config.toml
hidden_size = 64
head_dim = 32
positions = "learned"
tie_word_embeddings = false
beta2 = 0.95
max_grad_norm = 2.0
decay_shape = "linear"
batch_tokens = [16384, 32768, 65536]
Each number is 128 + 32 x the weight over its row's rms, rounded and kept within 0 to 255. Layers, rows and columns count from 0. The size above them is the row's rms in percent of the matrix's.

# layer 3 attention output (transposed), 96x64, rms 0.143, rows 20-40, columns 0-63
size [114  84 107 100 103 117  90  84 118 114  72  90  79  90 101 102 132 101 103 104 136]
[[122 187  36 122 113 152 120 170 136 146 220 154 143 113 141 100 135 127 172 134 146 104 118 163  98 125 132 125 118  89 144 133  92 134 207 100 126 120  98 132 158 162 118  74 166 132 115 126 119 158 136 171 134 182  70 133 125 170 106 140  73 161 134 161]
 [ 89 125 120 170 164  91 195  66 114  70  87 113 102 128 103 130 140 116 133 177 126 103 169  64 139  66 108 129 162 101 137 112  67 111 126  90 126 100 118 123  65 133 120 140  56 146 136 162 146 123  81 119 134  61 106 137 148 140 126 170 125 130 114 164]
 [129 147 158 109  81 153 133 138 162 146  89 126 100 155 120  68  92 117  57  86 156 126 124 158 205 159 138 160 148 130 102 129 131 140  96 153 128 107 131 162 158 141 188 123 154 148 126 103  71 176 109 112 142 146 193  65 151 137 126  57 180 133 128  98]
 [107 117 130 104 142 130  76 184 143 115 122 138 110 139 144 222 106 165 146 103 138 182 148  74  83 154 127 105 109 131 129 142 167  92 115 123 102 163 116 143 156 100 102 120 177  65 104 147 142  79 159 103 112 159 162 142 169  92 112  63 144 142 143  53]
 [122 165 105 151 133 198  53 102 118 118 196 134 130 136 146 123  99 110 137 115 114 111 163 124 107 110  88 140  98  76 144 128 116 108 152  88 112 175  79 114 127 112 102  60 158 109 131 172 124  75 170 133  63 126  91 156 115  83  70 115  69 131 113 139]
 [102 182 110 165 101 119 186 183 134 111 155 128  76 109 106 110 122 163 177 121 159 106 140 124 145 148 187 135 154 156 132 148 156 120 172 126  88  81 150 112  77 173 141 183 126 115 164 103 126 138 108 129 132 109 184 128 164 172 160 136 132 184  56 182]
 [125 156  94 131 111  88 146 129  93 141 188 106 144 111 147 151 134 111 131  64 156 152 150 122 170 117 126 122 162 168 121 117 120 155 175 111  79  89 207 120  54 205 103 122 104 140 131 124 139 191 103 164  95 118 190 138 161 154 117 190 126 134 129 118]
 [ 83  82 107  97  91 117 103 196 137 112 142 183  63 111 140 149 134  85 118 108 171 148 109  89 104 145  72 150 160 156 113  96  92 128 140 114  87 114 128 167 185 131 187  94 150  90 112 140 104 138 125 111 139 176 143  93 165 125 140  72 174 184 150 129]
 [106 147  92 126 127 101 156 108 142  81 184 106 146 102 116 108 134  96 163  84 157  71 132 139 110 133 102 118 147 170 140  91 145 149 188 113  99  66 156  97  50 173 111 158  98 144 128 132 109 174 109 138 128 135 157 123  98 137 171 198 130 124 118 215]
 [ 57 174  72 144 107 142 100 149 145 109 171 128 138 115 125 126 168  71 155 136 167 135 135  91  76 140  75 170 134 124 103  83 127 141 171  96  76 156 106 152 163 108 118  16  96 123 143 188  90 128 123 127 134 124 119 110 123  99 108 148 126 115 155 109]
 [136 160 174 175  89 145 212 150 141 119 116 157 145 134  82  81 154 100 105 149  93 120 104 146 112 134 130 157 116 121 110 119 153 152 135 182 179 147 129 157 162 101 194 149  86 169 149 103  85 152 116  84 193 160 131  91  90 168 185 109 140 101 126 154]
 [141 101 144 140 103 181  76 105 110  98 143 156 121 182 137 164 138 147  88 135 115 108 184 118 164  98 185  96 177 177 171 123 111 134 112 106 119  99 151 151 145 142 101 123 178  85 126 156 158 128 142  97  84 126 100 166 166 120 145 139 130 211 109 212]
 [153 121 149 127  99 170 142 114 140 190 169 116 118 142 152  67 139  94  96 116 105  49 114 115 152 120 109 122  89 113 134 169 117 122 157 175  82 156 179 151 103 139 140  92 144 149 147  80 101  90  62 141 157 172 143 113  69 182 103 129 170 144  72 113]
 [137 116 123 141 106 152 145 132 128 143 152 127 110 161 126 120 121 116 106  96 107 107 114 124 127 129 166 164  57 135  79 142  85 133 180 166 157 173 166 176 121 124 117 104 205 120 113  99 136 138 107 136 183 168 114 100 133 205  22 117 108 104  81  97]
 [101 152 187 154 129 194 110 126 123 147 142 146  95 146 132  88 119 128 133 129 116 128  58 139 114 113 200 118 120 177 142 122 192 155 172 120 115 157 166 157 154 145 110 112 233 119 134 139 113 107  92 132 133 122 139 136 161 128  89 178 114 112 124  45]
 [ 76 144 138  80 137 170  97 124 126 156 163 136 110  96 133 135  92 106 146  59  90 122  93 134  65 132 112 120  68  73 138 149 136 133 166  80 106 166  96 164 149 121 156  87 166 123  73 133 148  93 201  85 105 167 131 141  93 109  90 117  99  82 130 126]
 [154 109 147 144 157 148 158 114 145 177 145 175 108 199 155 105 133 156 130 122 152 109 108 133 134 126 147 170 131 124 114 158 118 153 217 112 164 202 175 161 171 122 160 123 157 162 164  81 167 148 137 145 133 157  68 136 112 184 124 124 118 159 143 200]
 [ 77 121 135 170 154  79 151  97 145  79 133 149 128  94  95 172 161 106 152 136 119 164 139  71 105 143  69 125 165 154 168 155  96 146 124 166 128 126 144 124 120 135 141 154  35  77 121 172 115  96 151  98 156  98 155 119 100  79 122 202 169 145 105 141]
 [111 168 145 182 119  99  85  89 106  76 138  83 111  83 146 142 136 116 101 110  90 145 102 100 120 135 143 136 138 168 122 148 134 118 128 157 113 113 142  89  75 110 124 184  67  76 150 163 133  92 130  97  91  49 134 119 155  47 101 190 124 116 155 105]
 [130 166 171 133 113 146 141 127 198 111 141 144 113 114  87 160 196  40 124 122 150 137 138 151 168 168  92 127 122 140 125 116 134  92 149  82 178 142  95 151  88 134 149 147 101 136 140 122  77  69 148 100 146 141 167 155 102 120 194 101 134 133  61 178]
 [150 105 122 128 126 116 196  89  96 101  91 111 149 121 164  97 150 170  84 168 179 106 108 118 128  90 147 111 209 153 130 160  94 120 103 169  86  74 158 132 150 129 174 127  95 160 139 138 156 216 104 148 122 106  72 115 134 152 144 166 145 119 150 171]]
# layer 3 attention value, 96x64, rms 0.165, rows 21-40, columns 0-63
size [ 84 110  96  74 109  95  98 100 104  82  86 107 101 109 100 121 111 122 105 112]
[[171 114 114  85  98 137 152 111  87 122 137 124 153 134 118 144 152 121 154 124 157 199 131 164 168 156 115 113 191 110 156 104 125 136 197 123 124 118 126 222 104 170 122 195 188 114 156 145 127 160 115 122 179 148 102 180 159  98 132  79 138  97 163 124]
 [134 134  83 124  82 112  55 126 168 149 129 123 102  61 113 121 123 127  30 121 121 105  84 126  84  98  77  97 114  93 127 137 102 151 115  85 117  82 136 132 163  72 133 132 143 161 177  93 149 102 107  56 161 185 116  98 114 126 114 126 140 141 142 142]
 [ 44 134 140 156 144 129  99 154 107  79 114 106 100 148  78 113 152  88 152  83 126 161 142 109 125 141 119 189 124 165 148 159  77 148  82 136 116 151 163  19 107 113 171 142 121  91 124 144 145 108 127 100 107 130 163 114 128 113 148 142 180 164 112 187]
 [ 41 155 155 194 155 116 164 146 133 182 140 119 108  94 139  98  70 169 189 104 119 158 112 142  88 137 140  99 139 124 152 132 149 133 126 138  51 181 146  93 106 134 143  95 162 136 135 140 154 126 162 101  94 122 162 123  98 132 178 127 102 123  91  55]
 [131 219 138  92  50  76 104 142 156 141 116 114 166 134 127 170 165 105 112 164 163 168 101  83 151 157 130 170 128 120  99 131 182 170 163 128 157 102 159 120 134 138  84 106  92 142 115 127  92 189 129  74 145 144 166 146 151 141 152 142 175 111 172 137]
 [119 188 149 118  93 103  96 177 141  74 147  97 118 125 139 153 117  88 161  99 136 148 105  78 106 162  99 170 177  51 152 151 102 121 149 128 120  78 103 134 145  92 168  96 123 181 142 135  88 113  91 124 200 119  85  77 108 161 154 139 184 121 123 134]
 [ 66 158 101  97 120 121  58 107 143 105  86 115 106 141 112 139 175  96 112 112 192  57  76 105  91 133 117 177 103 119  67 104 114 196  74 176 146 114 148 153 155 102 147 119 144 112 128 122 150 152 111  91 132 170 127  81 116 164 122 108 171 143 142 131]
 [159 117 117  60 128 132 118 147 162 117 179 133 116 152 101  96 155 181 154 159 112  79 121  66 111 175 145 121 201 113 130 102 125  95 158  78 121  83 110 154 127 111 110  92 170 142  66 133  80 157  91 127 129 140  90 132 104 120 173 107 180  94 141  68]
 [ 91 110 146 145 129  67 101 138  97  60 134 144  86 150 125 123 119 121 139 126 157  71 112  97  88 148 135 104 146 117 106  88 102 129 139 137  84  96 102 142 164 134 189  73 170  78 109 119 111 114  97 124 113 117 101  79 107 104 215 135 142 151 158  43]
 [176 151 165 128 112 134 115 141 119 178 145 125 132 136 116 144 176 156 102 190 126  96 118 165 212 143 197  89 142 154 126  70 175  95 101 159 150 138 108 211 141 178 117 116 131 173 146 125 122 152 145 136 140 153 136 107 164  66 158 151 149 112 110  92]
 [ 60 112 101 102 142 162 135  97 130 142 125  81 133 121 129 143 108 121  96 107 152 173  85 149 125 105 159  69 117 184 174 179 134 121 163 168 191 137 176 123 103 157  99  92 181 193 101 182 188 113 160 134 146 141 152 168 124 135 113 111 136 140 130  76]
 [152 100 109 116 111 100 122 167 124 171 115  98 106 161 122 108 154 131 131  96 123  88 190 113  91 163 116 132 108 148 188  88 114 163  91 160 136 175 108 152 133 114 106 169 112 150  97 132 149 197 138  77  83 106 155  79 120 139  76 194 175 176 177  98]
 [ 84 117 131 148 122 155 129  84 114  85 166 144 133 139 123  97 146 138 114 105 143 131 175  81  99 162 142 110 162 147 135  20 136 139 125 107  92 114 140 150  86 127  92 117 118 115  84 142  60 119 143 119  40  93 140  99 107  86 124 104 120 124 195 185]
 [107  85 137 179 127 136 124 197 107  77 129 143 157 198  82 128 165 132 148 116 103  74 155 103 135 115 136 175 189 129 156  80 118 137 111 165 106 118 152 105 190  87 130 118 110 143  85 120  90 133 150 113  54  77  90 132 101 152 126 162 137 176 144 139]
 [159 121 111 132 140  29 147 153  96 102 123 124 140 141 127 126 114 163 112 171  83  85 101 112 152  98 165  90 108 127 132  89  58 201 128 154 111  79 170 103  91 117 100 142 102  85 148 159 106  64 123 138  76 101 118 174 103 147 130 131  76 127 130 118]
 [129  51 105 138 109 150 163  92  90 128 118 151 119 174 130  84 195 162  99 168 106 147 205 122 123  90 191 135 109 178 172  70 129 117  93 157  94 157 130 146  90 136  95 162 147 117 119 155 100 136 140 102  62  94 176 122 146 137 132 124 132 149  98 119]
 [161 117  88  61 153 112  97 160 144 131 118 133 153  56 152 211 121 146  99 121  87 129 113 124 137  97 137 127 150 111 101 136  74 130 149 104 156 113 116  72 137 127  96 101  78 139 134  46 167 142 160 189 188 162 122 101 157 117 128 108 123 103 153  86]
 [187  55 143  61 157 151 103 140 133  84 126 130 164 116 154 165 142 120 125 124 135  98  85 160 141 117 123 121 144  65 132 186 121  69 153 168 166 101  88 124 131  83 106 168 132 145 123  65 160 124 153 148 152 190 141  95 109 164 144 103 173 117 129 173]
 [159 153 111 129 134 167 141 184 127 199 102 125 112  56 165 135  88 177 128 150 143  96  81  99 109 183 158 122 124 170 150 141 129 136 111 131 112 166 117 101 140 145 119  84 162 138  79 117 127 169  94 152 183 179 167  91  78 123 136 128 145 150 114  49]
 [139 133 155 118  63 139  77  79 129 116 137  95 136 156 132 144 126 143 199  79 102 129 190 148  99  72 107 130  99 133 115 131 163 135  75 158 130  78 122 166 107 220 139 115 153 136 154  96 159 124 110 126 140  96 110 143 154 156 125  58  72 111  94 136]]
# layer 3 attention query, 96x64, rms 0.107, rows 32-63, columns 0-63
size [136 127 131 119 130 139 143 144 134 104 132 162 135 125 155 126 144 133 114 166 121 140 129 124 130 141 154 138 134 130 148 119]
[[121 157 108 151 144 155  99 131  68  98 159  97 122 126 174 123  64  79 146 136  82 131 154 118 160 143 118 110 111 117 175 143 116 137 120 140 115 229 131 165 159 138  92 154 186 101  98  81 108  92 208 133 136 189 128 139  81 127 133 120 166 145 110 126]
 [ 81 158 166 123 115 149  93  76 144  89 119 128 114 135 113 137 116  65  81 110  96 130 136 131  81 136 101 125  83 137 104  94  90  92 155 199 155 181  73 137 159 102  99 115 187  54 139  97  88 108 131 135 155 121 120 131 156 121 127  95  77 146  84 174]
 [113 189  71 127 172 119  92 143 135 123 127 171 145 129 110 140 106 163 148 140 105 136 172 170 138  92 138 101 112 105 142 112 151 107  62  61  63 106 136 111 132 184  89  62 143  98 127 122 151  68 114 111  90 123 179 132 175  95 148  86 142 119 155 172]
 [128  76 144  94 101 134 100  25  83 124 132 120 157 121 148  88  91 126 131  88 184 138  76 129 135 125 118  67 135 104 141 158  92 133 107 129 166  74 125 113  83 124 161 160 165  97  85 107 172 115  81 169 158 147 106 148 105 144 129 140  87 189 140 127]
 [152 119  88  82  76 115 118 128 121 182  98 178 126 162 157  78 173 140 178  89 153 123 127  81 110  86 158 120 205 190 138 140 132 186 146  82 107  75 140 160  98 132  92  93 146 150  91 150 104 152  96  85 127 117 111 113 103 168 109 133 151 132 147 153]
 [161 153  68 102 151 143 150  63 127 135 109  73 162 166 116 142 162 142 155 149 126 102 174 111 145  63 149 122 229 118 102  88 122 133 119 127  81 112 135  96 154 115 117  96 108 143 119 112 170 233  94 112 116 142 105 134 121 143 161 105 127 106 136 143]
 [124 121 176  61 125 127 124 143 147 153 114 165 130 118 119 130 140 174 101 120  95 170 129 128 140 180 132 137 120 111 104 105 126 165 107 106  84 213 170 178 163  51 110 138 148  94 130 173 100  72 168  93 127 129 157 121 135  95 107  51 115  87 116 167]
 [138 157 129 166  81  99 174 119 114 127 112  91 112 112 104 135  80 154 160 188 185  85 168  97 157 130 118  81 221 155 123 135 140 107 137  67 125  91 122 153  89 105 194 138  80 121 166 126 159 118 124 130 105 102 117 181 136 140 176 106 127 129 136 176]
 [114 125 109 150 100 166 121 149 143 171 182 115 132  88 141 173  68 138 150 112  68  74 148 103 104 167 136 119  63 145 123 176 162 150 103 151 145 186 125 135 152 143  58 169 100 100 108 106 110  72 156 104  97 146 149 156 145 141 174 126 163 165  75 144]
 [135 181  99 188 126  61 144  82  85 108 165 125 112  83 139 131  93 112 134  94 158 181 169  97 147 143 108  99 164  96 145 126 137 144  80 115 135  93 156 106 123  96 150 126  51 128  94  97 159 169  96 180 142  93 156 142 154  82 139 125 158 147 190 117]
 [155 110 109 107  57 116 172 130 106 107 131 117 106 133 127 121 136 159  76 120 121 109 137  94 155 112 153 111 220 189 104 153 169 187 136 102 145  84 142 151 158  94 122 108  90 162 121 105 113 168 151 104  98 120 134 158 179 120 172  52 119 130 134 195]
 [ 72 152 160 129 154 146  51 135 164  87  96 144  60 151 104 109 141 132 137 141  74 129 138 178 162 173 114 146 123 119  96 103  93 182 113  97 144 143 116 121  94 114 128 119 138 112 104 175 102  93 198 100 125 122 184  86 109  92 131 113 183 178  91 135]
 [140 146 105 101  82 164 127 173 126  75  87 135 112 199 118 105 188 143 123 182 111 124 163 154 123 116 102 170  89 158 157 101 113 155 140 157 135 130 137 181 158 123 209 143 161 158 139 114 107 144 144  58 104 141  66 108  71 128 148 165 122 117  96 102]
 [115  61  99  87 116  76  99  98 112 150 172 147 152  96 122  91 104 131 111 159 167 151  97 171 118 118 122  81 114 126 157 161 128 140 156 114 124 125 158  93 136 138 102  84 171  98 139  72 127  75 155 179 164 157  62 123 122 133 120 200  84 176 115 175]
 [155 151 133 149 151 185  58 128 160 201 164 135 147  99 162 122 141  94 108  82  68 130 110 184 130 127 143 131  67  95 136 112  82 131 120 160 117 124 167 115 124 163 140 108 183  98  72 133 159  87 118 185 114 193 140  97 131 153 111 162 120 106 101 130]
 [120 138  94  81 127 139 169 128 150 187 116 199 112 110 173 135  79 112 204 165 121 131 118 129  89 123 155 127 118 123  70 150 129 146 101 108  89 178 140 111 151  92 132  67 133  74 111  93  68 137 110  99 106 128  38  97 121 152 108 119 117 152 119 134]
 [144 148 139 148  90 114 126  42 113 160  89 104 166 116 145 155 138 116 111  49 123 108 141 150 170 139 148  93 186 139 115 135 142 139 115 104 155 130 172 184 124 129 118 135  95 178  84  88 123 172 145 176 144 173 155 153 120 165 117  80 154 186 125  67]
 [213  99 126 161 182 125 105 100 129 132 145 108 157  95 132  87 133  86 139 156 117 119 105  83 147 144 166 135 140 116 102 136  57 140  85 128 145 157 153 138 176 181 102  91  84 131 182 107  88 146 154 176 171 138 113  96 133 114  57 155 108 136  77 157]
 [ 64 186 144  98  84  55 162 142 148 164 119 142 124 162 168 162 116 174 158 148 157 106 158 106 127 121 175 125 152 105  77  92 149 136 131 144  65 100  98 142 131 104 183 146 143 152 107  98 146 189 127  72 126 120 134 138 182 114 123  87 172 159 162 129]
 [118  96 159  74  97  98 168 129  90 164 144 153 122  98 124 125 122 162  87  90 182 120 109  51 131 137 145 173 166 131 145 149 168 120 150 165  79 114 117 197 108  87 142 198 105 183 101  96 118 107 124 134 161 109 140 148 131 137 148  53 120 120 157 162]
 [149 141 157 112 151 117 145 147 146 112 147  88 150  99 156 130 113 147 118 125 151 177  54 195 172 166 169 147 165 150  46 188 166 119 110 145 153 175 150 100 143 129 116 158 125 122 120 110 130  98 141 189 194 198 137 120 162 157 119  83 122 122 115 142]
 [ 66 156 178 192 157 153 116  82 110 118 137 142 108 102  73 122 124 117 136 128 108 179  87 153 113 151 101 105 109  84 145 161 143 110 182 105 140 113 127  52 129 127 129 112 102  26 132 108 123  99 170 145  88  97 137 177 141 133 133 159  70 132 131 135]
 [130 126 150  66 214 154  55 140  77 167 130 138 155 117 133 108 171 146 108  79 158 181 161 144 144  97 161 159 128 125 159 150  85 111 104  99 105 131 137 154 160 145 138  87 178 101 133 187 151  91 101  76  89 124 152 151 147 130 102 101 115 103  93  96]
 [138 149 111 135  89 140 129 139 146 117 146 134  97 133  93 136 133 137 130 101 153 132 137  43 154 131  66 154 161 168 174 152 111 146 119 101 154 130  81 108  59 108 109 201 100 130 130 139 106 139 115 100 177 104 165 157 156  49 150 154 189 185  85 140]
 [159  63 105  92 151 173 120  53 145 164  80 186 118 133 138 112 140 140 122 166 147 106  72 148  47  96 133 164 141 128 142 153 116 122 151 145 170 158 124 112 151 144 151  82 140 120 141 148 140 148 118 110 112 114 104 136  92 127 109 117  41  86 155 194]
 [ 80 152 135 110 181 136 124 130 117  45 110 111 190  93 123 132 149  55 123  73  95 194  93 184 113 146 139  95  77 140 107 114  92  74 141  99 131 116 158  99 124 145 114  98 130 129 133 156 142 134 127 134 171 147 105  96  94 145 153 167 137  79  72 104]
 [117 161 165 173 131 142 136 118 147  44 194 109 144 100 119 173  98 112 115 159 181  86 154  93 111 146  94 147 107 113 133 123 154  90 117 179 131 128  95 157 147 130 153 102  78 131 154 194 173 186 106 101 127  91 178 172 143  74 134 133  99 143 146 108]
 [ 85 137 184 103 173 139  86 149 193  92 130 114 158 144 115 135 116 133 137 110  97  78 138 146 123 187 110 172  39  91  82 110 176 158 144 126 121 167 172 124 144 139 142  70 188 133 100 117 147 149 118 133  98  80 167 140 108 114 110 137 164 128  89  95]
 [115 162 199 178 136 118 147 140 127 101 105  93  99 140  94 165  61 133 160 127 147 121 115  62 153 140 116 190 122 109 118 142 122  92 136 127  71  91 119 125 133 128 138 154 134  96 216 173 134 119 151  93 104  83 170 152 173 111  83  95 171 114 119  86]
 [100 143 143 123 123 160 141 156 134 153 125  92 149 138  65  75 134 178 157 158 168 132 156 160 137 120 150 185 117 148 158 136 146 190 147  72  73 161 119 149 126 128 131 129 160  94 106 135 105  81 148 111 168 200 154 164 163 160  51 112  70 144 116 107]
 [132  83 169  80 150 139 112  77 105 157 131 176 124 145 132  87  74 137 189 133 129 109 103 180 168 137 148 112 141 101  90 164 115 144 122  48 113 134 201 101 124 122 101 110 193 139 137 124 150 139 158 123 113 165  83 107 129 186  97 142 183 157 110 155]
 [ 49 152 131 102 119  80 137 163 100 161 124 147 160 134  96 175  67 132 130 153 138 167 119 134 133 110 199 110 134 128 138 152 186 167 117 101  49 159 137 150 178 116 168 122 121  96 136  90 166 123 142 102  81  95 104  91 166 125 163  69 128 145 145 109]]
# layer 3 attention key, 96x64, rms 0.117, rows 32-63, columns 0-63
size [132 129 114  96 116 129 131 146 141 107 114 136 139 124 137 101 136 145 112 168 131 131 120 110 127 113 156 139 108 121 148 119]
[[ 99 159 104 152 114 190 111  89  90 139 141  76 139 145 146  96  90 154 121 164 129  53 163  74 165 123 166 141  87 129  97 113 104 119  95 160 140 151 116 163 153 130  70  87 149 167 156  75 114 149 161 128 163 189  77 143 109 135 129 115 129  78 114  78]
 [122 128 201 146  90 100 131  50 101 171 140 138 112 134  74 131 101 123 129 119  92  93 190  95 181  75 148 140 157 145 141 174  85 122 149 171 114 153 113 166 141 134 179 136 157 124 139 177 168 146 129 120 143 196 113 193 130 120 129 109  89  95 121 110]
 [131 144 163  89 104 119 117 103 136  79 123 161 102 136 160 116 116 184 169  87 109 123 163 172  95 131 116 124 147 145 113  77 167 187  76 147 125 120 119  42  82 123 126 164 179  88 154  83  69 102 130 113 124 101  93 100 108 103  97 159 135 153 175  87]
 [ 77  82 139 113  83 148 167 167  95 165 121  92 131 128 165  98 134 191  94 130 114  90 122 127  88 169 109  90 156 112  84 150  39  90  72 135 165 145 144 148 117 125 136 161  94 114  85 162 190 158 159 146 130 180 134  95 115 150 148 115 161 133 160 125]
 [ 81 128  34  93 115 139 177 170  99  85 173 129 136  75 168 175 107 106 132  82 142  81 113 107 135 140 133 128 110 153 144 115 155 123 143 114 167  78 147 129  74 146 117 152 113 143 137 146  89 110 165  93  72  89 148 154 118  72 159 138 171 178 123 154]
 [147 121 113 112 179  80 198 137 105 121 117 103 133 120  54 156 134 154 108 155  67 153 144 106 141 114 145 106 178  98 170  82  84 211 154  97 146  77 166 133 115 161  74 143 137 138 136 145 110 177 132  73  97 144 150 126 123 100 102 128 140 126 181 128]
 [125 121 156  65  68 131  43 114 110 130 157 108 100 143 137  94 127 137 160 121 174 103 162 142 140 104  56 175 158 122  89 111 151 150 115 117  76 139 115  81 120 190 127 121  94 116 143  79 147 171 124  74 152  83 105 139 159 144 149  64 133 118 157 142]
 [150 134 148 106 122 124 166 137 176 114 123 127 134  84 125 121 170 125 156 193 194 145  63 174 108 182 153 104 198 163 172 126  99 109 109 121  84 144 151 182  90 100 163 112 100 155  75 148  86 119 132 156 176 127 106 153 173 154 115 139 140 132 178 109]
 [124 190 179 145  68 112  56 100  59 174 171 156 150 142 158  75 143  65 147 146 112 104 115 133 152  82 161 170 122 123  95 106 124  84 113 119 148 191 122 137 120  88 113 141 115 144 118 102  76 103 143 145 141 147 139 136 126  91  92 122 125 165  70 125]
 [126  99  97 132 152 142 124  88 161  64 172  96 119  80 195  90 168 108 183 113 117 172 130  82  74 164 100  45 158 152 158  89 124 151 113 118 144  80 151  72 108 149 130 145 100 135 106 110 123 122 181 153 104 121 127  94 138  86 156 146 126 165 141 130]
 [ 81 169 139 111 135  43 143 172 154 108 141 154 154  99 173 165 153 110 135 158 182 173 101 153 130  91 138 107 124  87 120 100 162 153 158 144 139 121 115 107 162 131 163 113  40 153 138 142 104 165 131 128 174  96 175 161 135  68 122 165  84 164 137 100]
 [100 133  86 110 135 164  78 110 129 150 157 103 120 133 136 121 170  83 158 101 122  43 126 151 148 162 122 167  89 151  85 123 162 153 121 224 128  86  99 157  98 147 164 148 135 138 133  64 103 160  70 152 106 136 111 154 109 132 126  72  89 127 144  84]
 [116 163  51 133 144  93 101 144 131 202  77 184 123 148 138 124 102 144 131 150 160 128 104 139 201  86 159 132 122 160 115  60 138 132  95 108 136  73 148 141 111 107 173  77 149 108 117  89  96 191 101 146 134  87 174 114 129 114 126 107 128 121  83  99]
 [160  89 170 131  66  97 129 165 136 108 148 126 103 128 137 139 124 157 100 158  63 117 183 161  92 124 103 144 124 135 109 178 154 121 138 152  73 177 113 142 101  69  94 129  97 164 177  96 176 127 111 154 162 162  46  89  92 147 114 162 154  87 126 117]
 [145  87 140 138 137 162 174 124 100 145 153 166  96 131  89 174 113 103 132  66  76 127 160 180 142 145  86 165 125 125  75 151 151 144 198 147 209 110 138  91 123 131 109 110 151 163 123 136 181 133 199 142 116 146 115 105  88 128 123 147 122 159  59 133]
 [ 97 166 155 121 122 137 179  87 135 185 158 163 126  91 111 140 114 169 142 123 149 112 126 160 130 113 156 118 112 142 142 139 158 111 131 138 137 120 142  87  61 215 114 220 109  80 182 110 137 203  98 130 102 118 125 104 114 139 105 154 192  97 145 150]
 [157 126 103  83 199 169 126 113 139  65 105  84 147 112 103 122 167  79 157 133 126 127  88 141  67 192  98  92 170 101 148 150  85  89 154 122 141 129 107 144 143 142 124 127  67 158 149 121  58 155 133 134 119 173 155 140 114  82 178 112 117 146 133  79]
 [182 111 156 188  71 135  91  63 147 137 169 122  84 144 127 149 117 140  79 155 107 129 111  79 153 165  99 101 125  94  82 140 181 177 203  98 136 167 178 172 162  84  88 142 131 124 129  90  82 155 146 145 140 120 130 135 102 124 112 116 153  97 127 145]
 [ 94 165  75 129 211  81 134 121 157 142 142 131 122 154 155 127 181  96 173 146 147 164 167 110 113 173 165  96 134  97 106 117 124 137 125 128 113 159 137 134  79 187 147 109 136  83 115 190 151 200  95 125 108 104 159 134 141 187 140 152 170 122 165  82]
 [114 165 120 116 136 127 110 167 104  92 137 122 142  68 190  79 128 129 131 110 178 136  84  83 118  88  87 121 156 116 139 139  51  93 163  97  77 134  99  98 163 160 109  85  56 156  83 126 124  78  69 120 135 115 131 104 127 167 170  86 133 127 147 127]
 [ 83 119 149 107 130 119 119 144 147 125  83 121 116 145 104 188 151 131 118  85 175 142  68 163 152 184 132 133 114  88 102 150  75 133 118 164 140 170 108 114 156 159  83 196  89 114 168  90 118 135 149 108 103 151 131 143 173 170  92  83  97  63  64 127]
 [141 119 201  94 153 183 106  82 125 117 167 102 121 106 116 127 120 149 104 143  87 127 142 161  88  60 126  89  94  71 147 128 141  86  75  99  99 123 156 130  80 151 145 141 137 123 146 124 201  68 188 156 157 113 110 117 121 138 134 134  50 123 153 117]
 [137 140 144  75 121 163 187 186  92 165 141 184 140 121 111 163 125 171 104  44 171  81 170 174 109 104  87 130 136 134 119  80  83 170 116  83 169 151 168 109 172 152 153 119 101 149  94  91  94 133 134  86  94 111 112 119 131 122 113 146 154 101 133 128]
 [ 68 134 100 190 123 128 107 123  75 155 157 138 153 116 107 123 116 116 104 151 157 108  97 107 146 122 121 144  85  93 116 143 122 121  59 122 136 119 136 125 140  93 125 170 131 161  91 228 148 112 118 147  91  67 105 118 225 111 144 156 122  88 113 182]
 [136 116 146  75 139 112 141 161 122 124 149 189 102  95 138 147  95 188  88 119 123 159 118 132 102  79 111 128 157 114 171  84 120 133 166 141 158  73 113 164 138 178 144 165 188  83 153 172 122  83  98 114 137 149 142 117  83  49 105 132 145 168 175 170]
 [118 130 115 122 113 144 166 141 158  97 112 129 104 149  95 152  79 123 136 103 132 127 180 211 144 170  79 159  63 138 156 137  86 169 105 154 110 150 118 107  92 162 113 167 151 141 150 127 133 143 178 116  94 171 119 182  53 144 130 107 125  59  76  99]
 [118 116 153 193 154 129  91 123 106 117 156 128  79 138 133  64 127 201 146 108 127 187 150  74 131 133  94  83 145 100 187 170 117  96 141  98 122 136 116 136 122  56 172 116 132  73  81 120 132 106 108 111 185 134 177 145 142 156 101 117  97 169  98 143]
 [133 136 168 148 200 119  99 131 124 153 124 124  81 194 148  75 139 120 198 147  60  75 175 148  88  89 115 158  63 104 153 131  99 121 174 107 160 144 128 129  43 121 137 152 160 129 135 102 164 115 106 155 157 165 104 106 130 134 106 120 127 110 110 138]
 [142 121 170 121 117 199  91 123 198  87 132  81  91 137  99  86 114 100 115 108 150  86 115  97 111  63 182 135 137  93 157 102 123  89  89  72  66 149 160 155 113 105 115  95 167 139  97 169 113  97 127 181 132 112 145 146 172 141 111  84 124 112 157 127]
 [112  98 170  94 138 151 128 114 145 144  85 163 149 105 108 165 212 127 115 109 163  60 167 155 154 126 172 138 146 125 133 129  89  96 112  97 226 164 147 144 124 108 111 140 162 109 146 123 138 188 151 111 131  55 110 109 175 133 145 163 119  81 118 158]
 [121 102 149 103 124 164 158 222 129  97 130 123 112 115 104 106 105 122 127 124  83  81 120 154  90 103 148 169  75 101 140 138 118 134  99 137 146 147 133 127 179 200 106 163  95 170 126 134 145 186 105 151 130 130  66 115 125 132 107 109 220 101 174  85]
 [ 74 190 146 121  75 123 132 152 126 115 114  85 155 159 124 151 177 182 106 157 174 160 171 104 123 124 150 147 140 109 129 135 168 115  84  89  57 119 135 115  57 138 145  99  98 132 124  42 117 180  93 152 166 135 163 106 116 126 139 127 150  85 144  96]]